From a checkpoint of a small transformer trained on Wikipedia: learned positions, tied embeddings.
Each number is 500 + 40 x the weight over its row's rms, rounded and kept within 0 to 999. Layers, rows and columns count from 0. Numbers have three digits each. The size before them is the row's rms in percent of the matrix's.

# layer 8 MLP up, 1024x256, rms 0.089, rows 486-592, columns 128-191
103:506417529504496502486488521483472401477534384549481494509510478524496526519521497502483439508413479486476532455425448438503494571492450488447445512464521523489502490490499448500443534478449577
093:521514455419557466539466470514498495511529483508443478534426492529547533484481511486517514524559455472520403599434491444509574432587540420523480464558539563543502466447551455532570517465542464
103:515454500521444530517461476435583523459499495460492453449529545470546531463499574481434499458500453537532482528522457565508472541523498459507489464579500520605470523556437488504506447499515509
098:481523469491441471434517478456492496541598493469516490554489559490482520523475510482522550412504496487454550520538517505529503511472499437398453528461501458528446502479426470514476477444525549
100:402454432496490543517499451501491495512457484487491538502513557489447487519559565539529542448442443485491462520509498517498537529530430562450521413518549483405519535501508514499560505478461521
093:508478495483456513473523496537476484542499502455563433438492533442500547548523465502505617531451513547573489505437535477501439489510445506545525493603464409547465506514524599470574477471490511
100:417473537527478587493579452509524465480560533475505522555476459477527484514509542512484472487499440467499527466499540567505517543523490556498437552523598472514560569571432558535520527567539466
092:526455524527446504423494523444500441607562446489417612394495529519506511517556484571481479478501465427490407460518535524469488519493469535504496491521521459506555475473564551474475501538530408
099:541427467543524543551459600456515505550530574494469490466500555456527496495410447509484555491469535549532484450483476445525483474525455459485544523513506488576520483478554485524502480454454597
096:431496447464446529526516454510521502510419546482509527465503513536483548523546473492527530456483492442478511479500522466560519475472488478481541434422526482522494503469502523550501452499535555
099:442445513533514516513519480527491476436521520441481488453476498570551499526483512580455552517417491457485464447559461531450485473560402511530516432527561479452472510540515555517541448519496625
099:523503531546494489484458526479471523483543459482459523554506439498499502422469539443540447520523567505572464480604486530490472474561574500555540443542462429466439497522525538467571473538549563
105:520506462615502545510495478477438531518536495484504501479477538434479503535446514526424526445531491524565532478562445522524443486484503572506449532515529583510481495541466567530530485479490508
098:455492501482552570550514482488598529538454514564507485461476473463497549486492466482471495547523563432498488516418477498501452507527558537521544403483502508423430476482486566486484531551527413
109:503450484456430571496515530506507498487535487554493500505388510512486520553627508452512505470491501500456451578497450507579560534459505539542496409523516415500518536477409456538530453509453418
104:514479533446569507492381482513521488523500502457560473486519463560446527459517495456581547512489458467442531503455549490427453568513452620466479450497455521499455510446503469482562412468418547
092:479496453495460552491520553489448526562495495452489491534494480532477518512448493609545428522429474485475500479488500521451536438467490492542443478507454472560546503463479560507489476432533473
093:486444548518544502481505521484547604502444532496476486404515499499449502534547474503515477525426568530524442531515462475535468513481505435465486546476557494466419512500514481512518479431531564
104:503514469516507542529507513566578544542531538535524536491495517530544528524492449471479496479469485547472464475532503479512476425511508488437493482517507517529565524544435442531520490529457488
107:523493455412516541429447502575532486429502468520540533458521414572445479461581487532460532487519495437483508498470423538514561471483468570517477483479534529438506473439492511510513444526629467
107:508434595515499515530569464461461504550493493513554431434503461537563569489485405531496578447512474583529501494495465459527482518545526502508531469523481513533492456447459512496549557500545521
092:550508477532522554435518454550504450493484509510494486480484505513541513453512445543499500483413530526559507562596442555557535427507448485416502457520548496505484475571439521523541535485545507
105:502520442572520539503587499565484475468513531486504532547477472532471483479528435463449514502461549542465452472514547497445454556527479477539498472465486487467487474400519488537432541491446504
105:526470542544452530493402527507511467510539518507508481524439467473567498502487538556509512512505485481495555447536423481498556545531545492516481520551470508542568475506479491413447515464452538
092:553528487525420528510505498600548442493472532460481459495474523527471496500515576496416526464575547482448445433486499437502471484481521472502497531515514461512427464463561474497434504508558533
097:515474497497513478550455533426475422492522420495474457562495475507464487516508578531547568456580451449514467469533559505496430467473567483503524526521495440504463489547406586482489480484424565
097:534451524491558560510509483550551560457521526456532529447489584459563409515536505493494498517507468451468466530502496454498474527523594509443574512454511474549489459501522462544498489492446550
099:506539453499481484478521535479539524483465511527501500550525465556515576436419463423532525534537473497565507452539487546451499485502500490517490484500573434421476510484485522499466476508531475
096:442511509448494493533441540517531538489481479530485545553524517480514542503584462520502461594597529515501467521483523485534500457453472458503500438480518556459476404506532499489443500473479547
100:517474491510537418449532489518505454513460549506587419468454526493582529503541487505540450508509521589515561437577508501420482477488428533487567441578481583494557506517528440601499496460536495
102:487477531445532568476606465421498523429527498471475508485467411517451552528473526480467484529552496540510533466447463520427426540492489547537430489519432519454477503527559453389468464463537456
110:499548521505510508547514479525543467434511524520445548441509467532479528579534580398432486549465524558500501496494494512511520486499464595539430480455534438517519417476494614518521488460502505
102:532439474522482559483467532521481506510503429508453535442522499473490559470552534510509498498462524537529495538490487494562566473450488568457526456538479581505451465606501521532512560474478527
098:464470465479545532509509481481469591478513504460540511564470505438476486486543482508533485502516576560551476541555486487460551514551550523471510520427496464467483538479507430589457522519503473
095:600507491473415508470496491542471562462528544501547524504454459529552548533517519447516592459541528544489499463516472492519456524492467415430542548421605430487497499543491457518473506456511464
094:543505512509502481497558474526451562560447533551461504538539471388506471475485564538480577563498472574499507510494463543432574475521530481458444518487483518486600517512568532483440460552487513
096:472418555539468546526514479486451439514449512531528441587460435487482400529513478474534516491511509546570566513556475504408440491479504528506443537476521524515499441483467520553561567475533435
099:538448443481488513531509520431494570554477515518459469478485494573493513490532531495500450415443500550539413489483496551501511535490511544524493491413469525463541509403510497500556478539538503
098:502520506532539549419466434537555479531494487450508539439514466466487499497529466464494513430538467505538430461574508543434416532451478446476466543520475426491602458542475464538523509536469562
109:583502503496505503509480498539428574449512533515553483535459435484453420510547527467436485499521518550531519480509451475456559542531590452508518552488458471456519539513511477535489534402465533
099:535560455471510476516542489499471444513499490418507538481505549464534426514548529503487466490544476466444530508504451442471512523471551473483510522416489469508453468501501513505464473472507380
105:494493385476462480556547501497537546496489452505513518535494553445560448566550491531433509511446559519533488443397458524483483500449496484467527485517547465532496487461458498589464510544478485
108:474498499424507452485488540492498428511501516531458500538461452536528547457524414476432439486488570551488528473602591498466471470484427500469493503474484516605493563442476534501521471415510528
097:497417488461580540458517544508468468530513562457622491517540432458478446483545539450551544480510405480445512471456523524480552528538433482488475458505525463474481442493499513499489553458450504
103:500485548539521516504474511517514438539524539516527575488517490474469554501530518550598508477521531546451564536489446489512480585500473505524503496526526518379602445473474471501499496477537494
099:498541482516515459479440550545488539505442466423618433443572527530492496480551430512471505497530562482468529482533532467525466449539498494431499524468458521458420489468463510518471444482532518
097:600492482508502513480503460494475420567529518542507515478401477566461519456524531525449601571437479521475409551532544514560554556564472398511455440486486547429470462570458479450470514454487526
105:497514474420515579479469519477539495499577509587430572562500475535534544426505538485566512483467510408478481473514485597448523533495500532571559408548514523462511545560546546475439454457549498
098:516538543446581480511510524530476450551583575496524571449478534484460519563534543522500492558562555489518484529455472498532498534521471472524486489523539546606415500564519536494475543434488511
097:540449477563513516549471532507465533478448485460518547497582475534495521553516515518496580579511471502506471486567541526475492500482540502482474498510451561558503456459497504557526536479441520
097:571474525503530554489483562543520442607551498559496477514473488481452464442497465463482449479460480522536541440534486458531475545539501481531436525463501522502535539553446593525507579558449526
097:486559500465495467496522500505454497495524496443507481521496410553449487445500525490520535515517597495526590563512505524504499470560560457469461476527435537480535476434454495528509504522512479
098:523486448512491535525484564549506514569478545517505488453430489559469442518461551467539586488495533573509516556499490446445526541554540473535412444498451514556491550533504524515511530574554502
104:428509457527465493526417522569503495512448465442492500502485508542517499620529525540530523531470473492479509470531426479526540579466560479503490549546470522456536463528554488439494513486538561
101:576628523501563509489517478560469545595513505532542514460490490440489500460462452460451532511496501474542484590521424401518433524538575501531505503478494485569526562490528560535447497431481493
104:488530497427429486560483524458493517494469468387558527540486492485475530524538501482434525480424526518532450477515532523471522539466550498467536426501564475471547517482509507476550548483475483
093:561534473476526475505504467496457509479547550456479493548454496501505499566552493575477563477492403419526529525509494450512552463562505455465526476475455468500485495473462505543594516497525473
102:474468391524482550475590517490477505586474472493506498472546574534549492555540499504455448571534485497513437536522515526520476507422443518499469446522494532460479548511476472491461511501474464
099:491563477529495526473484461522477541445545493522534461456460528500505460521560486508522577481548463414526573535527498462449496507524455515440525494430476528462413535498481471567569481496514524
102:433517475544485570489499526513533474549444528476534544521439499524488469521457568441514459558507596406594520573515440504517547448571509483479445593528561464461499498545515542478550521491595509
097:499493477440485461553511467482420528482548421449510504476516547516477511470516481455466516489519569476492510491536449596510504504446546454438472521443557414543517424506482513573478508528531491
105:523525504515395504434519510481467535610498507530499611494510515573492495477524479468537515509528504499429444473491537472506600531516465476480451440528494468520529493511489488529538528518596508
102:478468494552439559498513465536528502518550503494507476493504500512564486503474474516531585473442477541457529514504577576498527471489575517472500499463412489501502489573509495557497482426477475
089:462533491380414535472470555519532477461435475457521484541450485499539507477459485586474562505477521509494471455478553451432527510479510463502494494443512523474588539506498487516512480464495485
101:512485477452448490567524491440507438523523411476517469554490482515498545572459468439487465506464494481543481448502430512546583459519540514468520467510496568524515438493513533556529499530432530
095:522502498487539502584505511544493452533488474442505472479459570568464509530385437423516419577512598524545457441467512467516486539551523481583424568498468510524574536521563449575579461440563501
100:502505505496538563473435479573536444512543541469493507450470498469542551509565538559526466464519504490481487520541500424460541534536543558497523482519490535545450557561487519510465560441468471
094:559438505484543503506518499479506572508433543532464461404532537549524523539541511489436507468471476558497540421512548530472549534563516496433504431513538478444559555488545537436432458489532473
100:472440540525494531574491470468491535543546452410546549532512481488455544464481477423453390485510552537470522543510451548535485542487490573487480529606424472496479510435516495493463545476490413
097:577527510556465514512512489520479514468468484451538554536499488461454506492534418479577502544482578483486481500469493519469475500493497470467468455482499530440447478519496499472510436452507525
103:469546542438469530565489460515541502533485504544463483538539515520426549538473489464451517498443395470531528540496503418501485448484525465420510510466514541433542440496519516490541490472523575
103:521448513497494491481493518503541539486504555559497520491535413468496473549465485457543522488506464509522484521477468519446530534494428492492494475510483517438515542452558547481538455456493493
103:512502464534510496398488459529557625500512502483404574480472509527533547508533532528522431440555444489575527514488502463467524526470493524507468468519521549518551491586473525535493462474493460
104:572524512466518468491488510593533475489548553449567474511455548422525493544528492468440481476510470539537495488559489509510497490506567448502447450539479547443467508460496602486443487516552529
097:477490404519517526579503537511569472530455483501503598502471547485462452487485467444524523479503535518551538525480581450481457470457496495442448496483587458502462545536456575485468551449543493
101:521532457530508566492515477534440442543526475438573510518476512375435472527504456509461467533527455468504396556459464490563471506511490482479515535491489515602417474503533535497541543489487436
107:537501558530546505532525478522574416417570471538478464544442519551494561506492519522526536520505578506587540474461497459483484480574465507536479506503506500501555507407516587507500530515456498
106:525545477539439571552527609584473533595477482506451552535529523466542548497495496464451434545459539498529579514511480471478572491472497462425563468548480490436488569483542510511423469505545492
100:521510513477467519473565463443497568565507457493467564464526520514499479529530442460550472521506539453429472522515449451474625477486503507455514456509524483496496472511461587505562469419441395
101:400445496464500535499533520530465524556531490490564543547514474471511557507521577449486432529502457477469451505563586498557520500561529539512503480446514541492489560474461403495496475508519501
089:538488527481532522512468537447589534517484539440476449495519550547539509514527554478485494456581510518456474505527463427532583461532551589506489516490400518538471495467448493462466479520426529
091:549427511482502546514566476604530538405483475490546498525476487504491451555478516460501492450453532539455547513476431493489548518444559553549482520585391496544471500510557503493507544514471471
100:468556535471493504474499538516490554519526530478515510550413509440504504552555503530460522522490506490537459523481513492562397445459532527533471522455491580472461467508537544515481567518503425
107:480452467515512534540532493547444493560571446475555390456510462508542507472546455477573454505488453535472495567448529442478586464486472489515511462532495467484461506467560590483473509512490463
101:452569446458495556463445487500497536429451553490473518471433476466530464507607498575512512500500467515412470520472445511436510563493469472522509471559490502572521528545537541460484570567545443
095:482511453519511472510524530492541532512457442574510535535454482509486523468570489484517559473472406539630451505511504513559534576461535526527500444493496491480510455547514529508492511514515526
088:524537534476499478504461494511540483549488490583582467545510450519506598485547443477486593533453489486531514490517518486491498544530492524501478515452584510503456459436516476548495494522491505
097:518455474536516506436512504550528458537554558505493447519470529520448433550534437485548509522415463554535480532527533492534549423472531475477526448500591517513492462475405543503546477442486519
100:506537521561475460561536553423476508556535402457531530599414502476457547522549486467468460538473463499489491465464542507538436486468469472466451505479450507532464525530506502469467412472510493
101:516467489514432512518462597559547531534504484491532461522417514500488524545484609467483399510526528462511486511517527530567544492504493512499466508491529549418565513387461569460523556484570484
105:514514528502464452500519597502463518479553459483520469481508506426474464481589576485508441526518499529436501488488532514534495514521434596563499527515478493542485434457466514560454452457517523
097:548488550452466423513495519512502549507490535422504461500560490510500446533462506539461470442486470553499492476505504514429601556529459448514558520448486519512502505496574503422513462549543473
107:535569469551455569524497485468566524430459523499504524529484513528500468519466526449533542453535476501459476535500473441430537543474506543542543557448532487480508510544514516505511532472557494
103:455503495476487507551600474486446521469533556435452541512466537474597456560554511481554506610464445485496490558487525508496516502525500543521562540519504514509515490491510530485513477509524548
099:510521488441519498484529487490472452495412492466560506427471442550509480520420514503500555534520469568521479479564463528547453461498498533505502518494499523504456422524557491534553491512460547
097:558490499530414467487489514455511482537515456478447509519521504452479555493614582468506543554508531461441558517548505541543490457532494455498608501467483528518511438443470482521503555493528484
106:440488509428515550449479465533530507477554512534512549465514530528501474460521512498453491594495493486544528544529452507458468505484573473546542509436541508585581444513480483537428545485510448
098:458543480466554541491539582466553557451532501478569552523533461519493479481550489476476475514516487504457525545546492386494521559519478506506490514500466507441544549502554508477465507449462517
100:501475485478456599584468472524521496492520504493553503443408473492557551450493449549428528454515528482500527497513468439508509504520462440510471561488508455524453558522466457493452467540487507
108:549549513457533477543516549426538477488581548456485509472521502455481559471508481527490538430477476528458557546472471495428509468439536539540556494494541507542469470477487473448527501460499526
107:481516551431489493474531512537545492487480474509503511468561481517489504523451527470479494638529480445519508425481506471509546511576446479490524529510588464492535509596470582493480537500482487
101:489527529535529533504501553509462456532520486508544505489549493448551465544538459475576570518519469496475514419438531494512476525505472559582454534469477487459442472503543425465512496463471494
105:471518561425432510594518557437493433460482519426507451490511513494496541510496509565476449486500444435537468442527450549424483562591506513569522500560439442467529447496520549461530474477536501
101:553550486501543486583505419575517468420545430553532494554421512448492481485575480543470517529546590494513472430445446478492445561544493487475538467415532490487409522448459524509456472508534492
098:541550507511434497463568494503417549498514512468501504482468442499451488540541506454514527440441473577531446493499499548547485503501511487528392455568514491469470529395444513545493533544439463
105:443512444504504532524524453492458478509488539507542593533487533469494558480523464469537524394535588423499523526471419494455494489596586470431502459498506519459472508467556541487525504421515438
103:466570515477519537491526479462524540466548512511515550496572502467501470522450500436459504455505588503535454446498541530444507470502558431472526479492492512506477636489450503541524449509567486
# layer 8 MLP down (transposed), 1024x256, rms 0.111, rows 486-592, columns 128-191
101:536511511443518455512465591527498516512478459440468503476533513483444460463419492513465564514510537421482450489546510556495531546502522486589534482497441514454496483549507587481503473579561532
098:564450530521481553561548514459562436492448517476529457510505491429441500470515469550519468544488484561483518530515505497559466484534437495544478553447526570549548481552453501524453439558495491
096:499447464529483518502461459496475436470460454562580511486577522484524447516580514470432489481443425529537451477518498478500470453409462564414499442480546461483461556458486510465534573506457582
100:437446473496516440520506500519499537475506557583454500558440475481528502514517519461490538460461443502562461429563469477489572464534486513530555427509530487517520507508567474537412557479500457
104:433543520478503431464499567471535554550481617534515547481517481500506558459557577458497495462543551470482488521494551530501472507417586429469482463524490476543503476503480465543538537470490479
093:412503465545533469498538481442511500484517462446398504583450512471459439511499526521534524545566523494445477483520397554516553554521610507542485450497454463542526542542565468455477540475448474
096:513460527562531464451514499513442535582494472564471491549478547503586549521547440573495494537473433492568449480495492464483525481564579494504513463503515537507519579474515503499450507497510463
099:491466513517490506528441549564448585517467527488476482562505465431498436492542478489482500479484515529458491514437554441549443443493485512501481493438406451503521465511533559531511551498458522
105:509548438479516479467414483472503483534493565483482457609466571513483511494554511512579532475462577513462481518481500509578577603514501462518486498475540461520521504482413543494494562506516536
093:600455472557506426491493536482510569504439465518526456442519504493548539465496446510527482458616532530530503443481464526454467469523548476514553505560434455457537464477507520502462526490506616
101:455483471504552455454566523424453480535511515511471560535470488498405523495454469524523538567489513459500526475564535496471511465449424497481475470566517481445483538477492556549541519515457414
101:453503455474527552490546452507456487532496440478489472554513456597492506498483559537473557422487553544488475438406570542527487516471546456493451538477475496511532554451518556472497588458411434
106:539452551564527552549497504522531453445521512534533533482501519515534472483441539466534478565500455545508514487527463486458444431488531449506544509470455468478551401485481448537509475461547543
095:571544516530523512542465480546460442553555448484487546489511503522544472568499463526518435534480457552477544495448445489555489485511527483556482552519543416507555415553529426437516409481533549
104:510467487474385505534475477494564471481483571449477474519465475492554481559490512501567473441488456539522541544473439443488493489437499479474364539484494487567527540486534476479494537433521476
098:536524504424496466509483489431538525480512440444518486516491515467406463538503441494560499527454476472468488496521520542463446481507492462495473476432539499527519536504526514470477443453459539
093:522524521497582520440508495537501458511506463520491484471517505505504486456542504430442513474408499496538479498504479431561490532523589438428504533553530554449539542537516542531422587620503510
092:491511514515523490469547561486457496474508552522510461533508485535443512465469478496525495507491492448494540476553450561500481536539512505556488432485497502467547521543472507445530451494526536
101:494567488496488537523437494468432479486503463520511506570445526547476563500454543549546407620473520532485463562497505509532477495515486565472529453516459511466539532433486499511420532510479490
109:471447459433467505484538478466507496495528467494527478501483545549569473510499460455467468547523438467435500503486475472534484496476609550567543433494517546496531539488515498505470453545472467
107:497484483455496449423448451500425438546490546553561469517465542476464492516487524534563479494498402527479508459555496454559453490502489460575488503517509503512542490516507591465514514572555472
095:536453535471527484539442440456506537544482439468561516500566419476485562521478475540526479470494490487478533525426467530434501469566599526531526449528496522531475507489512470470567405465514488
104:507548508446535489474488464480439515481533536528490504442533420517421536507520487548479508499508547589448498548492500492440507521461466432508551600527481559529478562451521508565476562469476503
102:477483517518505519564491421448494583492456526520442529488476462544508508522495515492490447515460520463494453510534487542491536520522451545523469478484483483505546478405513455522503492550500533
097:450467452524494514485502453516432514543534497469501550540449500518469513514462452486511432524426514424484458551521500541547500567466550552530466534510434473454531458529519478508498532546472507
103:482467499481512554497502463508499465473493471478604489452433481455527487541424510473490532467432510514483513512449487512480540587530542545464554520488490505446503588529468515491531460517492502
099:452503459535449568557565517459535475539532493472588541551506447443558604452495497469510520536527527495449569436511481549508495497550519564504495547430436409475532498521525577480490526461499471
099:492469493548497508396515435476569574495456504466538531501489551490507447537528526528417491542444461512530515505548512420496483477545485478522518488525520498512505469514551510509477500422498518
091:533551441552494479485495520492520514544528439451523480458536415491492535531540486513475507540484489515502523449490494503489519524518425558555470435511474498526507499540537495446501414482493467
091:420493511441545534533519484526467518456460580470542467472545490499495620473507471451510509467485549490558530504413552514506521550518507515474556515474496419476508481474507448498485506452514540
103:512503526460453497505489537561513548486512473597525473504528543505462495578517528508473439481479518509498468578483526407486510527524415493496492525423566568464519453536534534542500552443498484
106:462554478412510475454509562553525520513480457530502500486563542566458444469460463562521458548442511471554526464464479477510538491483515492528555475477584496524526534558491507527458481538536501
102:507475515488477527513571551471489466506509511442521509507558550438502424443485489458491492492449464541497482474466520536444470482489528517549507511531450457579499509533473542534558489478586490
095:527452449543399545506464483559474484547418447473509428520510479519560503583535455521498596526529533505543520497502518529540439496487370524501555457525534471465464492551496549526519542463518560
097:542555527448469540426511536528547426503481528434529468545505548477479437512477447447507464527481557494448462483476533557542515498586473490486515478475531509434520441477517540518494469521528492
099:489517561485520522505489583600477514412462464559525511466551561535467459530514488425459503478405432535469456504524532462554427521443511518520550491455483473555453486479460453483507511465495486
095:468562500463518421485516495457526633454558518461498520473531498578487529441479512491483424469457533510483457536441521497532391448595456524545552381483531467477484553444511506487484645423537507
106:434499510481549530449502571466506460565492550578460569509491511507456551455472529524467428473517475405483478498488480519469559465450585517458511518449442504442521457515469484511505584542527482
106:487511561465469475437460495464454444483489542477475432581559487478485580471448556491508467496488483522415593503524506541472510499525490518505519435513489574537521548580475525519519481453430546
104:544525516468548479459545513503459517458486593501524519463443486517465451525526474482469527542536448488548503521451507520521406424536514520479465546494462487465345455537458574478546508555503510
098:551508528417538521488423428491458522474493504595463543486495579457421517507493473515390496444523555528512482492479431500467587516509428501526464496535517396577519502473474466527523516524499560
095:591494514493478594494456468525479502409483519499530462476489419445443546475482481466522526464483500554559472608488574415522466446485448492530488425531500443527536521464466503496534480527510512
111:499567482565493515485468445535549555503517419487489459481463499519429465505487499518479482467507472522559519528537503533580547537548521539539588507508452502437486468574514528478491489470497527
094:508481500513494427506473516485600384494491504472459523522551506560459508524529504489465536449472513514533430525494560490448424529478496542454497516483475528535486510540518426508575461525520463
104:525436497508469497444479468520536548518543541499450578514471553489513426533456510517541548491472534540493511501489499468561503380617480479440515505482479503559533567530540547467420571497486519
094:484519534497486462485537528431581490476566426494553610556533482431498582479406483511553494522504516535510436560500461493503488530439533573462440449515620503506507459461441505542408528473550507
100:459586531453475557520480505611478469443475487522455570500534464448479510475481488504497540473516449503526442491480413495508482414444506471536506520479437514575535435554452465439460505471571547
102:547557477509526456487498450562503485494573568439560550543481511520533545486435524616513519539524516494471503531503457527476522570403517479541499501525544507500559425416496500457489576453470513
101:531502479502434518478479547496504479580533496456471490540547450506507525510451464540470518490553403466477561474554455514465449483517522489505518484522464443449477499466511465460500514523479557
102:491502474469493506464489505545512471463526465507432514454539478430530456540496445436412420432434541509562521469521441524526450530412527510506508566569522514493499476506481483507520369501547503
098:462524478515491533519534464466477547449447462480503489521503510524551541547520541466521541490467488507528519550484506553451560505534520428467593555569533429469443484520541531505555510472524521
096:464524524497527532458430551489497471479544431529561480431461562473570614495554498461466508520528412492506413536531576502434484481445470531470524514524534427555477456508513475525477532419496510
100:535497486468532487481537445433533522581504457547454559491501514450463568517546544451453494487567477476514482508460520497510515465485474488466489530558429438488497453493614417483528484483498449
109:458552468505528513509415445478478496530495463511624479545450526465522524543434513505456524513516514537546449524504516535519542460472502451490514464525561475526596410467514486501475539452534512
096:394464593530466566514560545517457507530488482514517464510556497398483477430538469511446454443559573522471531429472424459496512470437425539535470438554443545471485484566474498389485432448494570
101:443519487483506531466544512510474449550503610525522512513520481480451578575515458593543570525483536468498471489481512515503535495504510444456410521508573443456565506581446500548548508524494540
095:477465452467472465491494472492530491474465473526485464483476448611525506471508560459558521488483543531558511435466484569515445533479518446479516476550499422499434476435537499541503418488501548
099:489537570528520521466509548442458443409479559493476502454505496504424564455531459488558512459450493510544481464458544454540595489531540465556491444508519529470502478486556524550489552512489456
100:540478559479548496532494516425480469544489470476511538498493420434496517496527529447514463467447524459449482559527490466464549556523490536483518454599516432494516529464524473471539461527516513
101:465545481507508518507478550548537473483529582501523480480488574468508481516517465404500557413479463586464499527489545515460450456538506522498456458494478524530525516514523520455508501574500560
098:590445468545430530469521494565447621517525563475532453459528489505508521486502464526467493510461482574429484576430548540554519505550511503500460518516602613472499435517499499499461540489467449
107:457421473511529486493502505487537435508459498543387538475579462468516544503468476564540510563558525505546490534521502494516471545439432512535542435497509546530464468532470489476501585507473520
098:503553547520551452520429481475440526484548499481520600553447479445442469557457524506524484487488493535469495437533522514516539481447541520476450465504543555502480497593397509480494491494552564
100:544470505484628471431441516502473518584457440493529515498498547503479533514501397495517471584554558491451466507528444495456491463462521530510475488494431391477522410532485461463509491434530456
096:474507505539501516466491478499603526497477499488524504453543526477508505428477478541463495537529527554414546402477488479529543438431511555547397475577506546502514520418563487466541460512576465
098:522524477505472475457409537488482448432539448510489541496481515515446523555539480498538522451458480485479461558486543495515508575502434511539524523550503463529480536505487469516494579508501557
100:460524488470538479476563485482584475429510511495463468537477534541437453511474435481583492507466524557471472485486476437510531453499546533527505476552488418522450470521463448475491510557455518
099:557502494530424559497498538530446458567505545426438528541510509493565478519483515464489418471441473535474591471491510497455504453565519466414472476427486432511508539478544444512477457471545468
099:485563497481448580548459497560548467485500588529462565538541522515480501485511498552498536546567523465429466508543502475523445517449512481551512553488529467478499524448417501487530549539464536
101:530549477468536505516578529471469464579504545465553526506464498502523514413456508525555436515513472479439528524491520573459482518555499470552484488469432468583513541490500558466553490495460514
108:452489482427461436500507537473529592511558493526508532520435471516587482459471464494476481496493455488513544487458406534555503447529488458523525502462485469518525534459450521497507505477454522
106:485477450482423491533450458529458559575439535500530470545459518479514507515520513457444504526448522591394589442547533484460469526458523487478470481516503537441478510431505482496522460443542472
103:541501492565584484508514524441492510547486482489518487460456561443541483536468514502517529459465497472505517528537448439534490466492501444496537468491465435455542536521445512547437552490526479
100:500515544539482471531433482599534478493476532456503579596513535551499518502443518497449518571506482471451471511483523534544453508470484480530427446526494499460533451477544460463534522591595516
106:475471510473464521473505482554575520504557501532507465468551568476524556516450516473525537441477473456435490513526474514471544504511500505565535572456586451480494432549532428491497510443493519
089:523515483492448524439519514450454473491560520579522506558533477550495545487474540554469523573533526569533476442578549504497491525500549512497501510462555480466481490470490489409453479549505559
112:459511556482460532504528486518456547516525528484503594495499538546459528485427521501465551486518442479532473508504451523534497446582592510508495437511535469427453474494446480571536483569519482
103:490499496480510419519559465484403524502477486521465520468504510492531468553501491528484460554512490542585496488543483469444485461517520535490459504431474385457462518529523495622593470573482524
099:394538451425513432465556501583485469489471526534451400555516487477503573451485540541448482437532507465537471503464516496562488501456526545549387523507444455519483450561586548539488467532459517
095:493515438513533476412527454528506537616611462491470483536491499490526517534459482474486454570517475497529526466485491534485427519543540522539499443557422464505517452489474457458487443523441498
090:509500490570517458534492454509474456446564533500477580458489430522486479494497484466474507511484527516415455593447486567531439511461456474459552538475502580485550534427441527533504564562525511
093:482512498507475520518441452538458506569469528488464531496481543445432521509475497502499450523495551438451528465498522569545435492531493565503501494483565470446417543509483511549463515501496500
105:540531504523420530489498510423435467470443446362504457575515531490476541490482548563474411538492521499526543509486537561452572514556467524489504566547518470540498503497502475520513510573551512
103:435518452424489481534502437463474532510483509494542533533510472476477526527519469522581514504492501539516511506508535465452525475484507457484549550606485477561461498512494522506472499612545523
099:505430528442453461457514518464490564515548497467486510560522582527493523522555503507520513424466484491461500514529556531469562526501413452558571463506504548475542540467432393457541565521464539
102:497484444517459554497436484485507480516485442478515530519498521468524550443540591526464486496516578559534548459507456561457479460522527508459480507538507444495553506480499553505485515536515485
089:583469514522547574501559541507513467457498411478516495494504542590581563449481526549449482517470499570484486438538502510527487488481483472480495468525463486510541484477502574510517542555386557
097:543462485477504518549463516495549489499531469578428476574493461522478489507525540532501450492518513475463442504470477530469508576494524551551544452509485470444495515557493466476539559491443516
096:508456479527617517467581465466446523453501509532542559532490419590458473534491471476479510510446464472473498584570441407508458440519526477521496519542538491479506459533467435470530529533473576
095:494441534482543549494458451521545500518464541513524494495539515520491452492429504512517574520482487482489432545489502509471442468505578465486545504488500519494535534512530500512465550500514460
096:555512483466513412405478476486521486497400504482507506505498396539433507467586522502513474537500535478493472460496482507469495487490515531518480511469486430536477534606461481529525451578459526
097:483497466478450440546491479438512528446494495528484502571497471490467506504474487504506549528495536471519574517496538533536401475469463534499495523498512496467441547476447486461505479515502413
109:570549488457432467462475488478564434485520498461562554513456450525535490462510543537473533504527493535470459566509474450433474472524565491519485473582516524486541565465527561495523508431543529
110:452533451455437522491479516482445510479571553475498446520536544558584478451499440494495492508534479480434505529541493520511485575509490496512555541494501523521477461497504473451516571508482594
104:552513488527494452428466461441547506464504480549481535475564501435562467477558461519559479503452472482522427534446539505502519556474517560414529492468557513445522437523530491463502443505527416
095:436398486510566585548496497499521492491511501616514516518526485476452485469421477519526460466539585451485477475455499467437510522484465478462519563629507516425551486550510483479483583411432539
107:537492496467562533544483469470470535497571470505536511475521469541449500502521463459476562445577519580528506501535482555521518445475487482511462471595513535461494516493575533473484374468479481
103:545499453528447461434486500574498516479469525481549485500519440474495531456502500465576474538441564486544537461526558548505472502503527516491426509571594528547462533503493448485505490466497467
094:466538470540528478440579472471519477526576475511441556481429538515516499512550446513525513506484433533494550526467485465524560501444577488499503415439491544485456479552509446482497470452532489
104:544569537422499479520492426509501523501508477493537489480505509578490511583502483507558450499552601467451443548457487472492489483531484504518490517489451436504489474466616569484410494477496471
101:422527467537461502502508497523471453500483550409485509460489544487453439418460489497490534464443511487529496516522491461525496536443529476534460512385515457497515535485556526519506555511424463
089:524520457515522455545467459477556520516489497550502490540451532556523487479453534490545463508442498411539498530484456515538508475560475554550513472531530548482529534463545522558546453519526519
111:493524479511561441515579495549507476460528536605560505434452482391554479494555482487566550469494566505504481555565493465530514486510439445478531528545432476489494573497455507488499481503512555
098:525563487524475556538476514522556471481416619450491532543494489500544492527489453503547510520468459453494441479514552483528507502460535502533486505565486518493496434542459561437509439547485465
107:524457475463522473547464504535526526478530484537503526543497458468469524564510410531439453553475544509539515433490550557549399528524457538528453500506540498498395455530444494570501435504510525
103:570488480495510406502480477485484471527558486599496514524570535491483509442510509505561476515425521529522517486464522525423482480591430464506536455505522532472487555467404532491467511474503470
100:462526467453436430442493513459502528508533460545377450435480477506466574484475512484546502440453509494452521467496453438581495523470437548476567494545468491503489488558496489498468517510504531